Each number is 200 + 20 x the weight over its row's rms, rounded and kept within 0 to 999. Layers, rows and columns count from 0. The size before them is the row's rms in percent of the matrix's.

# layer 2 MLP gate, 384x256, rms 0.178, rows 3-21, columns 128-255
102,188,171,205,196,203,201,249,206,224,176,232,211,188,203,203,209,163,166,198,167,180,218,188,197,221,206,207,225,212,209,193,217,183,178,185,225,202,182,199,207,195,203,195,189,196,169,181,187,204,235,208,163,159,194,167,215,185,206,202,185,212,213,181,191,213,198,207,219,202,170,192,197,208,218,181,136,190,202,205,192,228,234,187,208,190,238,160,214,208,208,185,213,196,170,214,226,186,201,259,213,218,202,170,175,200,213,175,200,188,241,181,181,208,183,182,225,212,175,181,184,199,191,200,190,199,181,173,192
099,223,183,228,187,211,191,181,192,189,194,202,195,203,230,180,213,192,165,181,194,179,216,240,167,152,185,185,181,159,233,222,202,206,179,201,217,148,202,214,198,172,204,201,200,183,184,191,218,220,223,214,195,203,167,201,181,172,214,183,201,176,154,199,217,179,183,210,197,169,201,199,213,169,219,230,207,177,205,181,215,217,189,205,195,223,231,196,165,229,211,188,178,214,191,192,170,197,174,209,188,199,203,202,198,230,206,163,202,222,196,198,213,207,219,232,181,179,183,200,140,191,201,182,219,216,196,208,204
104,210,236,247,234,185,190,160,185,172,207,216,212,156,213,166,208,227,187,207,212,166,201,204,206,211,185,197,183,212,219,201,227,187,194,191,220,207,220,194,200,218,178,186,192,225,196,196,189,203,229,227,180,159,157,218,203,206,168,210,209,186,220,204,202,224,221,185,183,195,156,196,184,179,245,206,184,206,218,207,193,203,179,172,210,213,200,161,148,194,181,196,205,216,232,175,214,174,216,177,216,167,191,202,181,250,176,200,175,230,226,209,216,168,217,199,196,194,204,191,204,198,202,211,191,240,235,192,185
094,178,193,206,206,199,190,233,215,187,196,203,188,189,210,198,236,160,194,194,190,187,181,204,170,211,200,171,214,169,181,193,186,198,225,205,206,176,213,202,152,194,188,191,231,218,199,197,204,184,158,234,172,212,154,188,183,190,202,212,193,217,213,188,253,190,196,194,198,154,189,225,207,189,236,228,185,165,225,216,166,176,215,200,204,204,206,214,199,217,184,197,187,203,205,200,170,181,189,177,194,192,191,198,173,273,224,198,179,172,185,172,224,199,185,186,201,182,170,205,189,176,176,199,181,216,225,186,191
096,187,193,236,237,174,216,212,201,211,214,215,205,175,214,175,225,208,186,182,209,241,199,219,230,214,197,209,161,205,190,227,213,243,253,197,205,218,201,190,219,172,208,197,215,186,191,222,202,181,223,191,156,179,195,224,207,190,192,167,197,220,202,192,185,194,199,211,190,170,193,205,202,200,200,211,177,187,228,198,203,228,204,172,216,200,224,218,202,193,242,197,190,234,222,162,180,222,249,206,226,176,228,167,194,194,155,181,212,233,229,209,172,194,219,200,188,181,209,175,182,246,192,197,194,202,203,201,204
095,218,209,183,219,228,218,228,243,172,209,199,204,221,178,147,184,165,233,208,216,211,172,221,222,200,207,193,210,232,246,196,188,198,195,224,207,197,193,204,203,170,201,178,195,181,197,185,180,190,224,207,227,218,191,176,211,211,180,227,219,203,209,217,185,203,179,225,198,218,211,231,184,197,183,234,230,219,232,212,180,204,225,200,229,195,182,221,205,180,182,172,216,197,198,212,192,216,209,192,238,188,201,184,186,200,193,183,192,200,204,238,175,193,210,195,181,198,176,178,183,200,211,222,213,186,222,222,167
099,173,210,218,218,245,182,182,205,151,191,212,213,177,203,226,214,210,191,206,197,222,193,200,200,185,208,201,181,227,218,222,207,224,229,221,239,192,247,214,183,197,212,246,202,191,219,160,196,159,191,187,215,177,188,239,198,187,208,219,201,184,192,197,207,232,202,217,210,163,224,168,191,212,180,201,209,177,219,199,166,184,206,232,214,155,220,215,226,181,217,199,196,183,191,190,188,221,186,225,242,210,204,215,224,220,192,214,211,209,204,189,215,196,201,199,190,210,200,253,181,194,233,249,198,195,191,182,199
099,226,187,195,223,148,185,182,206,191,193,191,210,194,194,180,162,184,198,213,195,209,215,221,193,176,190,223,187,186,208,216,202,199,185,217,200,175,213,204,197,193,190,192,191,227,180,218,213,248,183,231,206,183,202,240,211,190,169,212,201,186,187,218,182,229,191,192,206,148,178,170,191,178,217,203,204,217,210,196,199,220,218,187,221,230,232,233,195,201,169,177,217,182,166,194,188,201,229,221,231,227,188,213,218,209,199,207,203,211,218,199,225,185,203,211,207,176,226,199,173,230,174,225,203,221,191,188,202
096,211,208,162,230,191,179,207,218,178,214,193,192,199,149,207,213,185,195,200,231,207,175,221,173,227,201,180,225,196,194,210,190,173,231,214,197,250,224,244,206,178,208,142,196,190,196,159,190,203,197,177,194,211,166,159,195,213,194,179,201,193,211,183,182,217,205,208,170,210,207,201,230,202,209,203,181,229,212,196,230,204,207,197,201,196,209,221,196,183,194,199,206,191,197,192,204,205,204,204,171,221,213,207,172,221,176,185,194,198,206,197,202,182,219,191,150,200,193,220,200,183,183,215,181,154,168,174,183
105,207,161,203,172,219,227,213,199,223,176,154,210,215,176,204,192,187,217,197,181,228,193,216,179,184,184,167,198,175,192,254,203,184,181,210,195,215,186,173,249,192,192,214,202,194,154,186,210,219,225,156,202,209,220,197,196,161,207,218,203,164,236,187,196,166,188,219,189,193,229,181,188,192,186,226,215,186,217,203,183,191,161,205,176,209,191,188,226,218,178,217,209,197,215,207,206,186,182,231,218,220,227,163,177,192,172,220,166,191,189,217,165,178,198,207,146,217,230,196,232,192,219,227,179,245,221,203,196
102,191,219,185,238,193,177,187,209,179,224,160,205,198,159,204,227,158,201,226,221,214,186,206,218,221,221,188,176,217,212,235,216,229,152,162,215,230,205,218,231,191,229,191,190,215,184,242,189,175,170,192,182,199,198,214,182,232,223,217,209,180,187,210,215,242,196,213,229,183,199,226,179,201,166,166,196,215,202,224,210,232,180,219,210,195,181,196,208,208,186,187,191,211,200,236,219,188,185,220,209,175,174,184,162,175,200,202,205,204,213,223,199,196,222,179,180,195,216,179,178,208,205,178,178,155,209,200,175
099,202,179,232,207,171,255,177,204,171,237,172,160,200,193,172,204,194,215,156,240,217,213,195,222,168,210,235,173,210,187,212,192,240,212,184,180,205,195,210,198,177,197,194,222,228,229,171,198,183,207,167,175,221,214,197,200,204,210,220,205,201,204,186,212,192,218,173,166,235,195,214,218,185,204,213,200,208,199,182,212,204,197,190,205,230,193,210,209,186,181,212,192,205,216,181,177,207,207,207,193,189,198,225,210,184,191,202,180,221,200,231,189,177,226,207,240,166,222,205,220,202,225,174,208,218,144,207,203
100,189,198,207,175,225,207,165,220,183,196,224,226,192,198,225,203,179,218,205,198,184,241,210,186,189,199,189,204,193,194,187,197,210,208,191,160,210,193,231,218,211,185,230,200,187,189,197,188,172,196,176,188,233,156,232,197,192,173,200,175,196,193,209,214,212,156,233,159,200,192,188,192,193,183,239,214,168,205,189,200,220,199,200,173,172,219,187,190,201,199,183,201,161,200,205,220,192,223,239,227,186,198,199,198,220,211,207,198,204,199,223,203,195,244,205,229,200,202,200,199,190,225,235,187,208,205,205,217
099,185,175,205,175,210,198,205,183,200,195,166,229,223,216,191,204,189,203,180,206,243,216,172,195,197,185,227,228,212,189,186,216,217,214,207,256,163,259,224,198,196,173,178,205,208,185,197,209,213,194,190,181,200,229,178,223,191,204,186,179,167,197,212,218,223,213,180,190,197,210,221,191,171,204,206,226,221,209,195,160,258,165,217,239,198,181,214,191,205,199,220,209,219,202,208,194,193,212,185,197,217,168,212,208,178,172,252,195,161,164,219,193,199,216,219,198,199,197,203,225,203,182,184,233,201,219,216,198
107,237,184,235,209,202,171,170,220,185,196,166,216,267,209,162,194,179,194,218,185,176,183,192,221,212,189,198,183,184,217,207,191,201,187,222,228,183,214,204,224,206,208,225,198,193,216,178,199,198,193,206,203,225,209,208,185,153,176,217,188,176,214,212,202,196,196,221,161,194,183,211,198,176,174,191,161,191,165,190,205,170,193,150,200,215,188,224,175,181,211,210,188,198,210,213,204,214,216,208,192,198,185,196,240,206,188,194,190,208,164,183,198,200,198,165,191,236,205,232,192,212,206,221,185,201,195,185,197
099,173,199,184,217,174,205,208,205,173,190,167,197,184,193,208,171,190,217,192,170,237,210,193,165,214,238,214,188,169,177,196,229,162,213,198,174,201,169,216,224,214,193,197,247,215,189,228,213,197,217,212,188,177,208,214,166,206,248,159,224,204,217,227,181,195,201,210,226,229,184,168,206,196,184,213,200,185,195,205,220,197,181,239,182,245,190,172,202,197,172,190,147,216,153,194,227,176,198,218,198,172,213,222,162,185,191,187,178,195,194,212,192,211,191,201,204,212,203,213,204,227,197,199,199,214,232,232,197
090,186,217,200,210,204,181,205,186,206,197,159,240,229,170,210,183,205,194,229,209,171,191,193,212,227,212,237,215,190,194,180,204,183,236,206,207,203,166,199,151,166,197,204,194,183,203,217,229,198,212,233,222,225,184,211,192,204,212,202,215,182,196,188,212,142,163,208,222,176,212,193,196,222,194,191,208,189,221,203,179,199,213,211,195,190,204,209,171,273,251,204,232,195,190,198,205,226,216,205,185,214,200,184,176,200,200,229,220,173,220,181,184,239,167,186,208,213,179,207,171,206,208,223,212,171,185,161,212
101,194,212,183,203,204,193,201,162,222,214,185,219,222,184,186,213,175,204,184,223,155,160,200,182,178,213,239,202,215,208,206,216,163,219,220,185,194,208,229,158,186,198,188,217,190,215,236,216,196,195,208,210,204,207,204,188,181,180,206,217,206,219,178,200,189,235,233,173,215,182,200,231,211,164,196,178,196,209,151,207,200,180,195,202,199,216,228,204,189,206,237,186,205,213,169,194,198,207,193,176,193,184,207,181,204,204,192,232,155,187,175,223,226,209,208,153,166,212,206,190,208,180,179,201,218,204,169,206
097,202,209,208,187,173,179,181,194,168,167,179,207,203,183,163,190,207,185,224,192,208,200,188,194,186,223,196,220,190,188,177,196,185,196,197,214,196,201,195,206,188,185,194,187,234,185,248,187,226,184,209,212,228,216,237,178,197,209,231,172,198,204,190,191,194,202,204,180,181,216,212,207,192,225,198,216,211,219,184,202,214,240,215,202,240,168,203,189,218,235,253,231,203,240,234,187,176,206,176,229,176,222,226,221,235,180,179,212,228,185,174,218,200,216,219,208,231,199,168,227,226,196,202,197,239,204,188,223
# layer 2 MLP up, 384x256, rms 0.184, rows 3-20, columns 128-255
105,202,154,195,223,189,214,223,212,210,192,214,174,198,186,172,213,228,201,198,196,176,191,185,211,218,191,193,202,232,172,170,214,196,204,194,213,185,201,242,184,212,194,176,171,172,225,200,215,210,206,197,179,198,208,203,200,180,183,214,183,179,221,193,191,177,156,241,191,206,199,216,168,227,222,222,173,205,231,186,213,196,212,184,185,203,200,190,160,190,173,195,217,219,203,198,225,225,208,221,157,212,199,195,221,173,207,178,228,237,179,209,199,196,189,195,225,190,208,205,192,193,187,231,180,238,203,236,169
102,216,203,174,214,197,203,178,210,233,185,173,217,212,170,199,209,173,224,212,194,198,191,215,208,176,219,192,188,188,221,194,196,221,201,204,160,203,185,207,190,184,164,245,172,189,204,217,209,208,204,174,226,210,209,180,198,174,241,172,189,199,231,193,209,201,217,206,184,188,181,187,193,162,171,226,226,187,203,189,176,227,194,205,196,166,192,195,229,200,269,199,190,219,222,231,216,211,195,224,220,196,203,181,208,223,185,182,204,167,162,184,212,153,207,223,172,205,188,203,207,198,216,214,188,204,186,204,146
102,178,143,204,149,174,205,210,184,207,217,217,176,227,214,203,204,216,195,200,203,180,218,191,163,208,195,238,210,194,199,224,181,245,238,225,182,214,214,217,183,218,209,190,167,222,219,156,199,215,231,193,185,217,225,181,188,178,184,202,204,208,202,208,240,213,216,217,179,215,209,215,201,178,198,190,203,201,224,204,219,182,177,204,179,223,172,166,171,198,227,212,196,217,154,192,220,184,195,200,184,189,191,223,231,199,166,199,197,196,183,218,207,181,184,195,186,244,207,188,174,209,214,208,210,208,215,210,194
101,198,221,183,180,186,205,202,194,185,178,233,204,184,202,180,188,175,212,174,231,196,216,165,172,242,219,208,154,170,185,188,218,218,191,212,207,171,214,197,195,197,202,198,193,203,216,203,192,229,182,220,210,218,201,166,223,208,190,220,179,210,170,213,223,211,233,185,209,191,219,216,203,186,206,201,185,175,214,186,197,199,218,223,200,189,195,214,205,200,184,212,184,188,229,211,185,158,197,149,186,197,196,177,180,215,207,191,193,174,187,215,206,227,201,183,203,222,185,197,202,172,206,180,221,188,200,168,186
094,183,188,224,199,170,195,186,216,216,175,209,214,203,201,195,199,217,234,190,199,167,185,205,203,192,183,220,216,223,200,219,176,169,196,222,192,197,177,180,200,188,194,226,199,212,179,234,239,220,177,183,230,196,211,219,209,201,197,202,192,163,213,239,212,225,227,219,225,226,163,173,167,205,214,197,196,207,219,214,178,208,199,199,209,201,213,190,202,203,180,216,209,199,212,200,241,191,212,181,176,192,193,171,242,236,186,221,198,210,219,188,210,228,202,237,189,196,199,217,196,222,173,183,213,206,197,165,211
100,178,186,192,185,215,187,175,209,181,212,200,192,193,176,196,219,220,206,166,217,206,204,210,216,220,201,204,191,189,223,218,228,212,205,220,201,195,202,189,193,199,228,215,216,179,203,218,228,189,182,194,204,209,194,225,227,189,238,212,205,217,215,252,230,204,218,206,171,156,169,190,217,197,220,203,234,198,172,180,207,190,192,196,209,211,214,206,216,179,198,189,207,183,206,217,195,233,207,234,177,197,171,162,232,195,244,195,206,189,160,207,208,227,221,210,206,211,174,178,233,204,202,182,178,205,223,192,175
106,182,160,199,204,172,211,208,195,203,162,210,213,236,185,190,204,192,185,202,219,248,186,216,203,245,228,200,200,185,210,180,238,187,204,177,201,230,182,207,179,215,232,175,193,206,206,198,226,188,211,200,209,207,208,198,188,265,212,203,212,196,196,164,218,215,192,176,186,193,200,180,208,199,214,199,204,178,210,160,219,186,213,226,174,199,210,184,178,186,215,205,227,196,194,213,191,233,189,172,165,232,209,223,208,192,185,222,221,202,189,196,247,170,200,205,196,193,212,210,170,211,189,196,197,216,186,207,190
104,246,209,163,193,196,194,199,186,196,188,222,212,197,217,212,205,218,195,205,201,203,225,161,215,197,198,219,224,189,183,227,209,183,216,227,196,196,211,204,158,202,217,195,203,223,203,171,235,238,189,167,212,190,199,188,226,150,173,222,176,192,202,203,208,232,206,172,198,172,205,196,182,195,212,156,206,180,217,203,204,197,192,194,199,215,185,188,196,176,211,182,177,190,239,159,211,189,187,194,173,193,209,233,224,145,178,187,207,203,182,192,224,216,240,207,207,198,216,175,239,221,178,199,215,185,184,213,214
099,217,214,203,212,170,227,197,206,174,197,220,171,227,188,195,175,199,223,171,258,170,210,200,217,228,196,182,205,192,210,182,202,217,207,210,198,221,203,189,215,189,193,189,250,196,203,187,174,223,227,204,157,217,189,219,224,219,200,210,206,198,177,205,155,164,199,186,253,217,181,199,213,212,205,204,178,180,212,162,178,206,199,197,196,188,182,212,230,149,214,194,217,207,228,158,188,235,218,204,184,194,207,185,214,208,208,186,202,188,205,211,186,195,193,194,235,196,242,226,217,205,210,195,197,195,252,193,143
097,197,204,164,174,198,199,227,213,180,185,208,212,209,219,212,181,216,204,173,209,181,194,248,202,202,225,176,164,195,216,165,194,213,159,190,191,189,222,221,185,213,185,192,158,191,227,196,173,210,212,206,238,220,194,197,210,223,190,161,195,209,203,185,217,200,180,201,178,194,203,227,186,201,200,189,181,189,167,172,204,249,193,209,181,206,205,203,195,200,191,201,183,190,175,181,181,179,209,158,193,220,222,195,195,202,217,223,213,149,191,180,200,189,184,181,216,208,202,206,165,201,218,172,219,168,173,203,224
094,179,193,187,189,176,211,207,212,217,209,223,229,205,214,231,185,203,218,208,213,213,181,235,204,168,210,223,203,159,190,164,199,208,185,216,234,227,178,194,168,200,186,190,179,227,210,195,247,222,228,185,195,210,206,193,214,225,203,187,205,187,233,168,194,212,213,190,186,185,192,225,185,209,194,199,186,177,209,218,198,189,224,167,221,204,221,186,201,201,203,192,216,207,199,172,196,229,205,209,177,232,234,174,201,212,194,231,224,217,199,195,212,186,218,181,211,176,201,244,183,212,202,211,170,230,220,193,206
099,203,194,198,190,185,219,182,184,219,207,189,213,199,187,232,202,195,188,221,202,195,178,193,168,165,176,199,205,198,151,226,207,211,187,181,211,197,253,175,204,186,191,180,200,188,204,208,222,201,166,212,226,199,183,237,209,164,186,214,179,228,199,202,182,211,204,180,228,215,231,187,170,182,138,165,164,166,182,232,226,213,211,160,203,215,184,190,224,240,205,176,173,207,212,193,208,185,199,205,214,172,196,231,236,191,209,205,196,203,194,207,215,181,208,195,164,207,188,200,226,218,201,205,233,210,213,241,210
094,205,189,209,152,191,168,196,182,166,201,227,201,225,227,198,174,212,202,194,191,179,229,201,198,179,234,230,209,194,213,192,167,205,214,201,212,227,202,190,185,172,216,205,217,187,174,198,218,201,190,232,187,198,218,195,207,201,174,209,206,197,190,188,183,200,170,199,200,201,214,177,221,215,173,191,196,238,169,222,215,167,250,200,209,213,208,253,196,224,206,184,205,221,194,191,155,186,194,225,191,186,214,210,204,171,195,162,220,189,214,195,190,218,189,199,193,194,230,213,192,205,189,200,202,220,198,164,202
106,213,207,197,237,193,224,188,220,172,223,180,211,216,211,230,231,216,200,227,238,179,205,201,189,169,217,200,216,197,212,204,219,181,167,215,167,206,221,201,214,222,215,208,238,208,211,203,188,214,187,218,219,197,222,231,212,197,205,224,203,206,193,187,247,164,211,201,178,214,195,180,212,196,193,238,198,191,141,208,190,189,189,226,198,202,193,190,194,212,197,189,211,201,175,212,244,206,222,226,211,192,202,204,196,208,201,193,179,232,190,221,215,211,188,218,199,195,227,142,202,206,203,203,215,196,243,218,157
104,195,196,206,154,217,190,206,230,197,218,270,213,188,199,192,180,193,210,227,179,206,208,236,208,194,198,172,236,207,205,162,184,204,225,219,214,170,184,209,197,197,212,183,206,193,194,177,214,219,176,202,196,172,190,180,204,213,166,214,230,205,229,190,166,224,196,181,230,193,181,215,200,184,199,205,195,208,238,185,211,183,195,188,201,225,198,167,203,218,204,197,198,193,192,205,229,187,202,204,199,189,214,189,196,189,198,172,215,205,243,194,215,205,231,204,210,180,187,216,203,197,173,158,206,185,174,200,159
101,201,191,218,221,155,209,199,241,214,202,197,190,213,218,186,180,217,190,243,193,198,197,197,222,202,169,206,193,172,210,214,200,204,214,198,224,199,219,187,204,186,232,189,231,196,226,191,203,216,179,199,212,203,199,176,213,200,170,203,165,186,195,180,248,149,171,204,183,204,203,250,203,197,230,183,218,169,200,167,170,211,234,206,199,182,205,212,200,217,181,202,202,171,209,200,217,166,217,181,187,215,187,187,214,198,184,254,210,185,217,192,216,208,165,187,222,177,176,210,179,222,211,192,196,229,182,225,199
093,160,163,226,192,223,213,183,188,189,196,214,195,245,202,199,223,229,217,165,195,188,178,169,202,200,201,216,197,219,169,181,180,170,197,182,232,233,211,196,216,229,221,153,187,194,216,184,188,197,195,186,203,216,200,183,180,238,215,172,202,204,202,208,160,228,241,190,184,200,187,226,213,196,199,197,182,236,177,217,202,196,224,225,180,170,199,225,183,195,219,216,169,183,196,159,199,194,187,211,228,196,198,200,220,209,171,210,220,207,207,246,204,231,209,181,204,159,181,201,211,175,198,203,167,217,211,216,213
104,212,190,190,245,207,186,167,172,218,188,208,167,186,186,182,196,186,201,200,190,169,190,192,199,204,199,206,194,213,185,216,225,170,180,186,187,204,196,222,185,183,219,223,222,169,206,176,176,200,190,202,190,170,188,195,193,227,259,180,202,214,207,234,233,203,191,235,170,174,194,207,163,245,229,215,197,224,186,227,194,227,196,173,175,197,219,203,216,220,181,210,208,205,194,197,178,219,175,207,169,209,171,177,202,199,236,203,192,173,182,194,180,210,198,232,224,169,214,213,200,186,191,229,188,183,225,213,217
# layer 2 MLP down (transposed), 384x256, rms 0.22, rows 3-20, columns 128-255
102,183,175,214,216,200,173,197,200,213,172,221,199,174,199,208,198,182,214,192,211,181,183,216,187,223,187,192,188,231,169,184,212,185,162,202,187,206,199,201,186,210,231,207,216,186,206,223,217,189,214,204,185,201,223,203,182,189,204,225,211,207,221,206,195,188,225,197,202,170,179,183,222,212,204,241,185,226,221,186,208,217,188,199,192,215,172,231,177,202,192,203,198,225,214,232,228,213,203,181,191,210,191,198,229,198,232,182,189,230,193,206,200,186,196,196,212,194,190,162,193,156,209,193,199,239,183,214,244
105,184,184,219,196,208,237,186,221,236,192,230,213,207,194,188,238,208,179,170,198,197,191,192,170,251,230,186,190,215,205,182,192,196,185,200,185,193,190,222,214,209,182,231,204,237,217,176,206,228,200,182,186,198,201,177,242,187,178,169,221,180,213,190,219,179,206,191,162,215,205,220,198,228,197,204,230,183,207,199,207,183,177,211,180,213,192,200,231,222,225,206,209,216,199,162,204,203,205,246,202,196,217,240,217,207,200,138,172,163,202,217,208,182,184,214,186,216,212,171,204,215,158,175,194,209,194,197,224
100,186,184,234,155,190,174,193,178,178,203,181,188,226,172,189,230,221,212,192,239,211,228,188,207,215,199,227,203,217,194,237,150,179,208,211,204,205,191,215,236,212,193,188,195,213,193,169,185,212,229,208,235,191,232,183,169,180,232,192,203,234,172,222,194,175,183,225,212,175,238,218,202,214,199,185,211,232,199,213,214,195,188,203,221,195,172,178,205,209,216,207,227,192,214,174,203,204,204,224,156,200,196,223,184,202,187,223,229,214,212,177,192,195,204,209,205,223,190,193,217,194,204,177,196,175,199,189,173
103,214,184,226,207,196,202,216,232,218,206,261,215,195,215,171,210,187,219,200,192,191,223,189,173,170,211,190,193,162,162,195,181,185,212,197,215,185,188,231,216,213,206,201,199,231,207,222,234,216,204,216,203,172,208,168,211,214,193,216,192,211,199,206,170,214,213,182,210,205,193,197,196,191,176,207,227,217,218,187,226,184,194,200,179,190,215,170,205,193,177,206,238,222,211,213,209,199,208,166,185,221,182,214,234,193,222,206,193,168,174,211,190,224,178,215,163,178,177,198,185,200,217,224,205,205,211,199,198
094,196,191,194,227,205,200,186,188,195,197,220,209,186,196,218,207,232,213,185,192,162,213,213,190,100,209,170,185,193,212,197,185,202,180,214,188,160,171,201,206,227,203,197,163,204,219,189,165,195,199,214,188,169,186,158,176,228,151,187,210,161,224,202,218,202,220,195,189,189,229,207,199,211,202,194,184,180,201,179,197,225,207,184,186,170,207,228,193,213,141,169,204,206,197,201,175,190,190,213,177,162,220,207,202,202,172,202,171,199,223,202,176,202,189,205,160,221,220,165,165,187,209,213,198,212,239,204,219
094,228,204,220,176,221,196,205,217,169,248,192,208,226,147,207,237,237,229,182,199,191,181,218,224,184,172,204,211,205,188,215,203,177,186,228,206,172,208,215,199,190,202,177,197,176,202,225,185,207,206,217,209,208,207,207,223,181,187,237,234,205,171,188,263,175,167,202,170,204,176,155,180,186,201,173,180,196,227,208,192,189,184,196,176,181,207,158,203,214,183,200,201,207,188,177,233,194,203,208,203,235,179,213,210,179,225,179,205,192,149,216,195,224,190,190,168,234,198,207,190,173,207,205,173,180,218,170,205
101,190,172,238,174,198,257,226,189,226,244,169,215,193,170,190,179,218,187,206,202,209,236,189,213,166,211,196,221,199,192,221,195,205,217,175,179,177,258,196,197,174,203,223,187,234,192,212,181,198,170,193,216,224,204,192,196,166,214,215,228,196,192,189,205,180,178,198,217,204,187,209,229,209,163,226,208,183,183,197,202,195,196,197,174,195,171,169,200,200,224,232,223,174,202,227,186,245,181,212,188,203,213,196,186,214,208,219,189,211,208,201,212,203,203,185,206,192,247,221,211,222,219,198,184,222,169,227,201
102,197,232,214,202,181,208,226,171,210,227,209,207,196,185,222,190,167,173,179,211,233,236,199,216,186,227,191,178,193,199,189,207,210,180,203,185,201,168,211,193,196,169,175,176,211,215,188,209,184,217,203,173,190,206,216,191,208,199,230,180,218,184,221,190,202,205,182,239,214,228,195,200,216,169,227,151,242,175,199,213,186,207,208,194,207,207,168,197,207,202,164,185,170,199,191,201,194,232,234,212,175,225,231,158,203,166,192,218,222,210,233,225,222,205,231,207,220,176,196,155,204,190,209,174,174,187,210,213
099,207,218,186,197,190,195,189,221,192,184,214,192,215,199,203,221,234,192,197,215,182,191,173,197,214,208,189,187,215,199,200,196,221,187,225,196,191,191,174,194,191,154,242,175,236,204,183,205,201,212,223,158,211,219,201,176,196,160,213,227,160,160,206,177,188,223,196,218,180,191,202,161,182,183,202,189,186,188,203,205,219,194,216,221,218,195,167,193,175,184,215,173,168,195,228,153,246,202,202,186,209,180,212,208,196,214,226,180,212,199,197,198,213,186,179,236,193,204,170,187,173,227,209,167,256,209,189,227
098,175,180,233,177,188,234,198,226,190,195,182,182,225,187,206,205,180,191,189,229,198,175,226,190,202,206,231,207,209,223,209,186,203,189,207,192,200,206,197,195,202,187,206,228,202,223,202,257,201,192,153,216,232,184,185,188,201,201,175,166,180,242,228,227,191,170,196,238,203,216,197,213,203,202,215,196,174,225,222,172,211,207,182,200,225,214,204,172,222,221,195,211,210,226,197,236,188,189,184,182,192,208,204,197,197,149,224,191,186,206,230,177,167,175,207,177,175,181,213,242,220,196,235,188,215,200,197,210
097,205,190,217,177,220,203,201,183,196,193,185,224,212,207,179,175,206,190,204,192,199,174,203,203,149,200,216,201,216,191,180,171,184,226,175,193,195,204,211,181,200,171,210,226,207,198,190,183,164,201,229,209,214,206,186,182,225,156,209,188,217,197,192,202,185,183,218,208,193,212,189,213,251,210,247,194,192,214,214,216,224,184,204,210,206,167,199,159,196,194,210,190,191,216,194,195,189,196,239,231,201,228,234,188,211,182,175,170,207,216,198,193,218,175,234,261,179,164,211,206,203,199,227,192,195,198,186,224
100,231,203,250,173,219,204,181,199,218,181,216,205,172,175,216,195,206,190,198,176,194,193,222,222,214,174,185,177,200,202,197,219,187,204,171,185,208,185,221,189,192,223,177,197,194,198,182,190,194,182,185,165,193,162,196,231,184,214,173,208,196,168,162,202,183,186,205,245,214,213,222,181,184,185,197,201,193,169,220,190,222,211,236,221,193,193,188,229,196,222,229,233,208,172,173,172,212,172,174,191,165,206,184,212,212,214,202,186,151,211,186,238,185,196,195,187,219,210,198,185,165,225,186,170,215,201,211,170
099,177,196,180,162,166,167,220,196,225,191,175,215,207,226,222,205,204,181,195,209,166,199,193,214,221,204,149,171,214,215,186,176,201,198,193,217,206,205,197,220,162,136,222,200,212,208,219,208,206,219,198,184,214,208,179,196,207,225,205,211,198,229,174,232,224,243,189,198,177,210,213,219,210,221,173,202,206,203,207,240,200,205,190,172,185,219,203,179,181,195,221,233,200,205,193,183,190,178,203,175,211,212,190,224,164,183,213,197,225,235,219,177,217,216,198,192,190,217,185,216,205,163,214,195,239,221,177,179
103,203,185,212,205,221,216,232,250,191,198,209,181,213,175,205,204,198,216,184,234,175,197,203,181,188,189,192,210,158,163,195,241,221,176,184,167,193,198,180,198,200,212,198,212,170,180,179,193,223,194,184,184,214,180,203,216,197,181,210,231,182,183,216,211,205,187,165,225,208,174,191,204,254,212,220,201,199,150,230,235,203,179,226,172,203,233,197,209,202,211,240,198,177,237,196,189,201,213,203,166,188,157,191,177,227,225,220,199,251,203,215,213,156,205,203,204,193,212,222,204,190,201,183,202,210,232,251,219
105,213,230,218,165,213,213,194,239,215,148,200,202,212,212,225,201,169,216,225,164,166,193,171,213,179,213,161,184,191,187,223,198,198,220,194,200,183,207,202,246,218,206,186,207,203,214,192,203,171,199,211,237,186,201,195,180,197,180,197,178,201,196,190,223,214,200,213,229,219,190,186,218,224,181,210,219,211,188,199,191,181,202,199,192,180,186,188,204,188,165,226,202,177,142,176,192,197,176,189,219,219,217,193,204,195,226,230,233,211,201,219,190,212,185,177,207,215,236,199,190,222,194,225,209,183,202,216,185
099,195,234,202,210,163,183,176,210,202,190,220,189,218,186,237,173,186,215,184,242,188,228,212,180,180,200,203,208,184,201,195,191,207,200,188,200,229,204,165,172,219,189,193,235,207,194,165,197,236,249,201,186,195,213,180,189,195,212,166,222,243,234,208,211,190,185,203,201,195,178,203,223,202,211,191,208,207,195,151,204,215,186,222,186,183,172,195,184,172,185,202,169,213,187,177,199,196,206,169,222,207,216,214,191,228,234,202,219,214,197,215,210,183,211,194,195,168,160,173,199,200,219,189,154,190,191,170,198
097,223,182,148,253,203,191,212,178,204,214,190,223,212,194,194,207,207,202,219,191,213,216,215,202,197,177,207,198,178,190,166,157,209,213,204,199,190,194,198,185,219,202,182,208,215,188,213,143,165,220,164,205,196,186,219,207,185,201,194,203,174,196,200,202,202,172,211,223,184,199,212,199,170,206,150,208,190,210,189,193,175,214,204,219,165,236,227,166,182,160,223,195,180,218,201,179,218,185,173,206,216,208,206,181,194,172,184,182,195,225,203,231,198,216,214,146,180,227,229,202,194,205,184,195,174,210,201,197
103,226,191,206,194,186,205,196,177,180,212,227,201,184,227,182,217,220,192,208,234,180,202,192,201,172,186,170,190,211,200,253,197,181,225,242,224,218,196,199,187,194,171,186,210,192,189,226,225,202,195,222,192,163,196,162,189,201,210,179,187,187,191,191,206,183,191,207,188,178,216,177,172,244,214,177,187,225,213,207,146,194,195,188,191,194,186,153,187,199,191,195,200,197,217,217,184,196,182,230,205,177,192,211,151,223,178,204,189,212,201,227,177,181,205,231,220,239,232,214,218,225,193,199,192,196,201,197,225